Weights of a small transformer language model.
Size: width 128, 4 heads of 32 (1 for keys and values), MLP 448 quick GELU, vocabulary 8192.
Architecture: LayerNorm before each block, rotary positions, no biases in attention or MLP, tied embeddings, attention and MLP in parallel.
Training: a variant of Adam for these matrices, 159M tokens, 4838 steps.
Each number is 128 + 24 x the weight over its row's rms, rounded and kept within 0 to 255. Layers, rows and columns count from 0. Numbers have three digits each. The size before them is the row's rms in percent of the matrix's.

# down: layer 5 MLP down (transposed), 448x128, rms 0.19, rows 116-140, columns 0-127
# up: layer 5 MLP up, 448x128, rms 0.187, rows 117-140, columns 0-127
down116 109:103086175156131133160156114140121118107156099113111136123101174084135109149116172145126169112075118108145145129096125118135145082112105146114141175143156103161122087120142104157140121117113128112134106129174121129111115095143136147162107126123123101080158090128141144130137129150149146111161174099133133110110176150128129116104116132169089113097127110136161155142094120092177131111159
up117 120:120152119119097149134147104146109080138129146104141148137136145140106110156161113116115066111130098111116122106138150133104161124162109141100116135129099159129159112115096134156155150150150092138169111108142104103097134144120118101149165154171108116119123136142099183112135131112108132085158118143107140164128139105070121139124094158072134095126132105177136120181172143143132128088097
down117 131:112095160111160091127138142100171136125131151160134126146108095132162121112095162117108154108124150167117153105120102109146093158106147078156183117108144100155090174154115139151077087102121150107111130125086169139128114113153126109122105130128144137154107137126136128142159162150128113124101130101158144136140083121178166098156111089149106140165119142139128122103110110118086132110153
up118 114:135139110158123165119097094135088103163164116103139152110112123150112138155186127110125173164131118099110141173105139146129120129086114112063116111122055125155181144112135148089160135100167125149103130131130125121194118142104123156121134142157107119158143111112116157151082155121131145123128105109124098119118142139116118075140121133120144121151109155120126083159141129136142146148118
down118 141:135121106190145119145065159115120140148126119086124209127129157133146113118128126130139131081125137086138115145114141131139118116153140123119145105137101097145119148118137130125090108089134114161134114136125090113156090106186092119104108132087097139152145148167145136103163148095112127149134170088163124124123163133133162121124095134145141132146096129105134098161103110108186150144130
up119 104:156170126190097125127150101124120095137121111153102181133123124108166093109147151099111100104144156133151132117119114094066165117132118085095117084172127145165142133130112129135134122106112103163085109144182123103147117110128082162112131115134102130143159139109158147139132135129107143135123127104165108165151131121094156145096146126144152141107146124134103097156150113119166164149160
down119 111:146136122095136128152115104139122171122094175111073111145101127139098129150134125140151132151101132153099118133130136146133078111143109141144120134062093141174133207169090133151090103154123123124149117137150102121179122097098126117125080128120130149103095122085173118129127116132167137108084103150131113125098131135133120149153138142153133150139124171123155151130171128147120118115103
up120 096:169120159139084086145157153142143127153118110130128144134148117160167146126098107124136152154118143115155117119151078117155159109071211140149126126125115135115113148115129107123116123092131079126157145111156099155086112153151147130116069147144114073151148094144109132123131117127113156095121105129123139107144130167132130093131123164096116112133116126180160157126113089129164139139123
down120 098:117125148113123163102101093134091138161100108110169148115122123138125145119140113106114117112117134129116166172082132141125127124137112110132126181086133177164163135134106103110141139115180131136118081125075161139127143057147101122124153066125141092160128149143133147117128115128135126095155135159089124122115150146148112087114160150147107109165132142139099130141148139181141104125091
up121 102:110118120159147193144125102094143156163144147153152132137115128162162129085115115128105061129124158119124156116131102196104123155123151122097119154144124175147130153105099154150137130160144122151095139127120126100105127103128081154135150139125104106135120106140142164080086126094104127130142104110138085144078125125120102116166088100135152146089116111140153143117161120145117152127156
down121 094:112108099160149128117119110123137115113114104109081142168099111098126083110143105136115155123121162099167135145098104148135156104108149129125124110161169127088125145147132152143100126142102150133137107104125156110151148074116118136154162151125137119093110147098140118090125154110109116093139122110160125118117162104129146120178164123161088094139088137117097187118126115178169147174166
up122 101:166096127131154131120171135126121099122166075143117151174106128101146105143140137113130158098150138142138096131117107103078151161135161097123152115103119114157123110133134134107127147108155091123130142062127111162123121107138101168118149107154099108110154144126125172069120144143085109126176098140133126122123113112159136147099092125109137112143108081116177180120136144161151141114146
down122 103:109111105128113127119143101130102095104152134164147100120132146109103126152152140109181114148173106173108126163190107132145106138111141178102148114136109148169091081133120205141137153138151125120096121128147117121137140108113088118150090112132168108155144101119084090134116104116172088157129113143126141100090116158126147132123113135120129115150080121144107117165140125112134125162121
up123 106:098131095129158124188174122123144148154124130151146173127133135117170117133168110144084142088094074110161109113124147127086127154151089114098113071136117099127133115127173152127172113113172128137117107128174131095129131111129107118115100131139118125137117190118146112112119174109114112121140160116115085128116131080141122132130141149131149131080162138134126143153162093102120147120120
down123 114:147142165079075120129149086151131114136133173143139139149122119125089146100109136156130139116121128141124147148158094157134125103119099141110157133120145156124151142112102153129155149070141169120132143122134166139114106143137114127102155089168101126155098154136109044091146137145114154124112124156163108134121157149141102116089120098182088104140089144148129101122142141145081139126125
up124 083:087129117126139151151141113195136116136151180132150130129143106137115144093130139147132141138130118088135152131138120155128158094148071176126132122132135133108118115159132145094134181097152141148103114074114124105120144140127182122139110143131121146144113131129099195171129087108145079131085109127117104104096130130084100124151148132113162128103126089147085104173134148124122151121108
down124 088:144114109099136136149098134119162127118146091135144083156117129140149080152130111119114118136150158168142133064115120140122109155091132115139147147143103122116128181089126123135101132112119114116108160138111187168127113102141097127095129118129157075095122109141155134088127176101116116137113138157121109160173108120165172183083130100125113117117077140160153158123138135120123130141142
up125 104:160108136134135124190134095123114106148160158084128120145118110162095142151121148120126148126124118115100134090138082120159140136169132155108142129162154105106152079115154126138153123130112122130111151155147099095134107133151105110081084163163094118174142107163136159139084112128133111144141129125119090108076129130134135111152201134147146132147120109154136108100137128167154175145127
down125 106:135100153117130156080155101147155088134165135147122105108140133095120125102147126140147169173185111157092104152148140139149097110137150154125105067099134137118110160108135111091083159149090101108081152117118157129120157101094149139147141157116100151105142140129138128145138141135169106149126102131124118130155103118117124115106136132127124170094113132154140158160085169081123114129097
up126 094:140112142159080109119159107155111095121144130163128142124110082122153122119153096128115141139129113132155133131126098119083156137096143126120114105113117144172121104098139121151128158099142062147103170097162120120115149159138127144133135138139114156151161086108134158065138110092084164134115143106121172136146137156104173132092121142090144091143177148125140113145147156155161133127097
down126 097:151165131094152151104083151117158124128138126136076145152119113180119124113134141125089133131130161113143121120136120126151101137121089118094123138106125138094092154149116113166111105121106118135119081147102092137155154116123142095110110111145183145105115068142130117117147131163128084136128130118163127126157174176121135173102119138164086093162071128149096124135117150141167122145133
up127 096:114151159133127105148103106143095106109123118067145127153124112132116120131128127121124112151084104123156164129138139136203133117149148201140135186130132187116138110108143141133135188145163105115132124112115139104172118111127108119106145094174102142085116111103170162105100115143123122089120138143136117153135121120133085104108125147138133129085163093142152129143118150142104142120099
down127 088:144103154132112123103130129099144106073133156129102099122097088132108111148178114114114140106124144136113146099108141124101119158120121059105134106112097123115150150129133189157146107128176104125111157122078191112149113166109139119113152140121136094117107144124127140196157127130121148155143137130139143124131134086135140150107161119152089114125120108149121146127109154145112182169088
up128 113:100137106136102084115124133138097113141095111121150167154164125176133108120161128124141131125144122083136162134124135143113158114116158136110100152118118151156123122105129141124153171085141149154136121096139132154172140095104134099129132117135124089121168107147105121125109147089118144098145160084112137122103133169084154104126110132090176103130094137097121051162145191117133135115120
down128 119:165112158162116093172122174140123123092123128145080131119137110134115102128133108129130122077132138084162112119145147151104131106131163152106109113150139107174169112141113112111118142086123165150138079115172144163130123091130095139087141145129110146085142139144172152103141136092121145139159128133135081169121088165092110122098134101143132121182131154136091140153135146118149126122118
up129 097:119166163123107096169129090138124110147132130075136124127156117153142093131153107098089132151077111130161160117122100157130133102154128097109147136109122147079119136164119112126179147119134119149099158136151122182084147115169140124139097140141117107160105134135143114128114139078160130103166105132087142120121134171089115121135108137138117109156144132144160130167126124062165150122113
down129 104:113120108127125138156146138109126135102137140151144155100171118175147138113146104137147117126097158101112112143083104105140167093129109079128150153085110132097108151096154171133159097112170117122146163155108077113133138129165111181078119159128143126100124148152124078169147149145125167110138119106124137156132097118144168126143146154107112106132160142099158110093096114118129151124100
up130 104:127099176155147121152148142159110105097172090133127124158105105121181120118134098124144155112133120122145137123109108103135166145092163105132132112127110169148109148061123118155122143088112099122115122144129128112118119108180158152135087138158107119156128127165134162097122136139145089087135140120117098146089128137149149150128129137151137081117144090146146129151110078163141172077144
down130 095:128139125152122166091115115137111118147131146104150060112140146130117105084141136137113149127129062117105113114131105168093125091156104178145146171164140132110107115164121125109112090157185101108179146149111127095113130112132159105132102132089105130116143106144145119156146131175131162170139143126125103143160159124111101129151113146134130097076132137142100147149152119122156116092140
up131 091:149101139159139108106164091121155097121148153100155145136124124173122148147137082137155126083137116159143120114117139169113137105114146115080072130120122129128155165102115135118136147092136126169141129115163109139083141133114182148148142124127124128098173159124135113124120129114126148113187127105106116125122142133110117122072144157113127077089177106130149136105163098161159137081141
down131 091:113134089090093140081108141119146118117142150117107098141116145170133116101121129114123153138138143149103138109167132111124173134101168132102137119141118160129097195213101088115105109097141142155138126111114141119132107077142145140096113162085175123117137124147148099117114142117137123129117147138117143139134089131165155102092122122149161133116165106136097180107128148097139152133100
up132 097:135144116123133111135160147128112121125137099128144139180148132167153115125149124087153099144142105164134122125104096126155152098119144107085111083104107125166120108118114119108170130113114090133119139088163135147149139131162119114157085128135128090139206113128114150140103095125119065143104126109134124123143145124155104087163077152097157136115085126115119082129181102115144131141137
down132 090:102110116112160180147135087124143115125166122139101165133111108141161107096145145094169151088107109157147118184109142104143109105137152154156142145121106091115117127120134115131063116090113130109138132122198110124085174101141105136109131135126110128077150108095147143136128135117145143144137090091135132170146138138123141115141161139191140127146119137131142084134103112119133100160134
up133 110:108127120139132132125151120135120120166116106131130137120165107153094152124173166115133147160135042106143118138106131098113192143098129149127121089143137129140132101120132147163150124094197147122112136118157123124151130092114105110100108121135119130109130131098182139111108091082144132077077150104122157137127141132105131135137159174132142122064131084134130132130119159131136133117096
down133 115:145124121191126085177138124114131128096101122134131152098144164111134139167155145107115162090160155123166135151130105099095131148171168116129148150171137103109113137093153092107104127119063104139136104126161116167129109106155067148108126151115123113099142138120139108129108136136139103126157157117169136145135122159099120098120074154158143115133113073112140138106140139130126117117109
up134 118:103124103119093114141143092147108122123117068074165146133191117123104158138167130112134157118108099098150156123128098133170157142155105092129138091100139130143173143154125167123163121155150128133131142095152126164150115099081128112157134129135123094120082137119138122120122112103144089105118155100163120110146133102131148138143127172116149110140126145107110121196129160158131145123090
down134 111:086146133119166116120136150100135104115125114121135110143114118140138085145097122150134106196130159120139097180103133144133086153107149106133145143114117181095104164133119152176098099170141093129173140126126123112105080118108169154133105144116181083112137138098136147125138073105124113158133148101131160143166123100156118114116143137125139167134107137125107081157136106127125127119107
up135 114:125107142149135098194174084120105112192091129098166141167107104098123140103170110111133123175123140142146108107114106093113114163134143159139114158092120116147142119138111165160127121111128117125120113128145110134115136114115095125151109157126123109104188151095165109108093120104107156124137118101151111146133128152111151129087119142121182118108104073152176102137146135126126137144133
down135 123:126150149113127162120112144155137153105131146146092083132126120091116147136134111146122095159177138097118130093092086140100145127132146166137137166133099123105139061118151125154099158147142145123162194097093107141172171162114149121135123169131136130117118082130124159140116128145126118117094125110074119088130133117139148118137135111090133118121139070132138087120121146133123160177132
up136 101:140148094137122153171153119117144098102170087088144134117191126139112162185131123114105141113137131125139129134138078154126178146087135107132113140169128156131147124151138110079107131118109087151129129134147076146124087146131143147111145100141127163111135111153118145067092137115154121119128140123141151133116153122128142134108169184141123117121144129089128108098141092166107169094131
down136 102:112122081158103128124115129123122150151129096157158140115140161129120116152136122129145118109101123127124093130107163113098130148124074148163131118137182110102123158108152194129090106145119094102107086168121133105144132144135101136107088123104093146131157126114131120138098166145142106135167144089098135148134154095121130114138172076161116144138180178117147132169121123138144077146128
up137 099:156096156137125142167165137120162109130118142138138147144121132109140145151128114082140154144082136129081115140092118130091123111125123184153127129143131120143102123119121091144139135092108130099179106128154104118116163104130148159126132113138121086135192120112100176139096097129166137089144125171137097125113125092157132103146139158150143106097139083144141128197080113105133121116128
down137 105:083138138129117142138138091149082132102158116137121123162141091142122155160119105154109129125147151132096126135178146142134132157143131069141157115145121111096100128092142086098144170136146128113100159109112168091087182109152169139137120084154127128118163130157131099143096098111120130123125110141119124133137120155087146130162134091156150131118110178136109107088151136154145117124069
up138 102:118130124168094109138133101118108133152156126150146121127142117129127140171142121153080127160130124049159169136149120129124167170131179111125096125166124125095140104145117141140139152130165109124125131116114120131107099114105102104129142153131101107177148097121136139094046149127131158118148141098138101097094127132110102100161102171111150135136127155144168102135138174128107129093148
down138 097:139132116149071129157091130102110118137131129107113103130062104108106126116146119149114130126112124128129117132153113152116097156183090171116153164135151123116095151164120085158149121160115109134158124135103128116152115139153173123170166099184096155138116116165143115071125118087126158115117146131121145120111131112143129110174083123166096088151120111147128153091130142133158139120115
up139 092:146157167127089135160102088143099117180106090135114127178179130102097114142130160130140105119132128114118101166119145125137126136107116132113109120139077132151134085134149122114142139088139126105137168128121120132170149138118161152154109095128125131101137137153110154095077113110127095087125189136147151143160109127106095122085153142147111136158128128139123070123159155123175135093135
down139 090:083124129107149176130062144177144176123093133111105120139138154140151141132120078136122125119164138155103174090119112113121140125125142093135121145109102147155090138147132109099124086162115133166074131083129136164123110138185119104126150133080155137098148127109108131142114136162116135143144098121101138157158117130136114116123140133102116136097130137139120189160118133111099162138162
up140 090:108149095157124129128085096119153133120168133101127130101136119127128102101118123149116113111100095123129130134092124202155128126107092135148109142136095110114169136124102126144143125107133183155123143172137131109120123158131161149157116133116123118083095164181119153151138132156190101119088107155168131151131125125125074153150138128104139157170100159141108124125113095101179106136137
down140 082:132122112169118109083160112161134121160090108132142168135136118119155118112143113096144096133158160167140154120097106150141144154144137118120140105134161153153134150149145143135143110107096094107145118132126156090137073100125119132135124134154113120153161122113142063093085133105084121165114125079178088114134124130130179115146106137125102128083177117149098132136161149157101126127146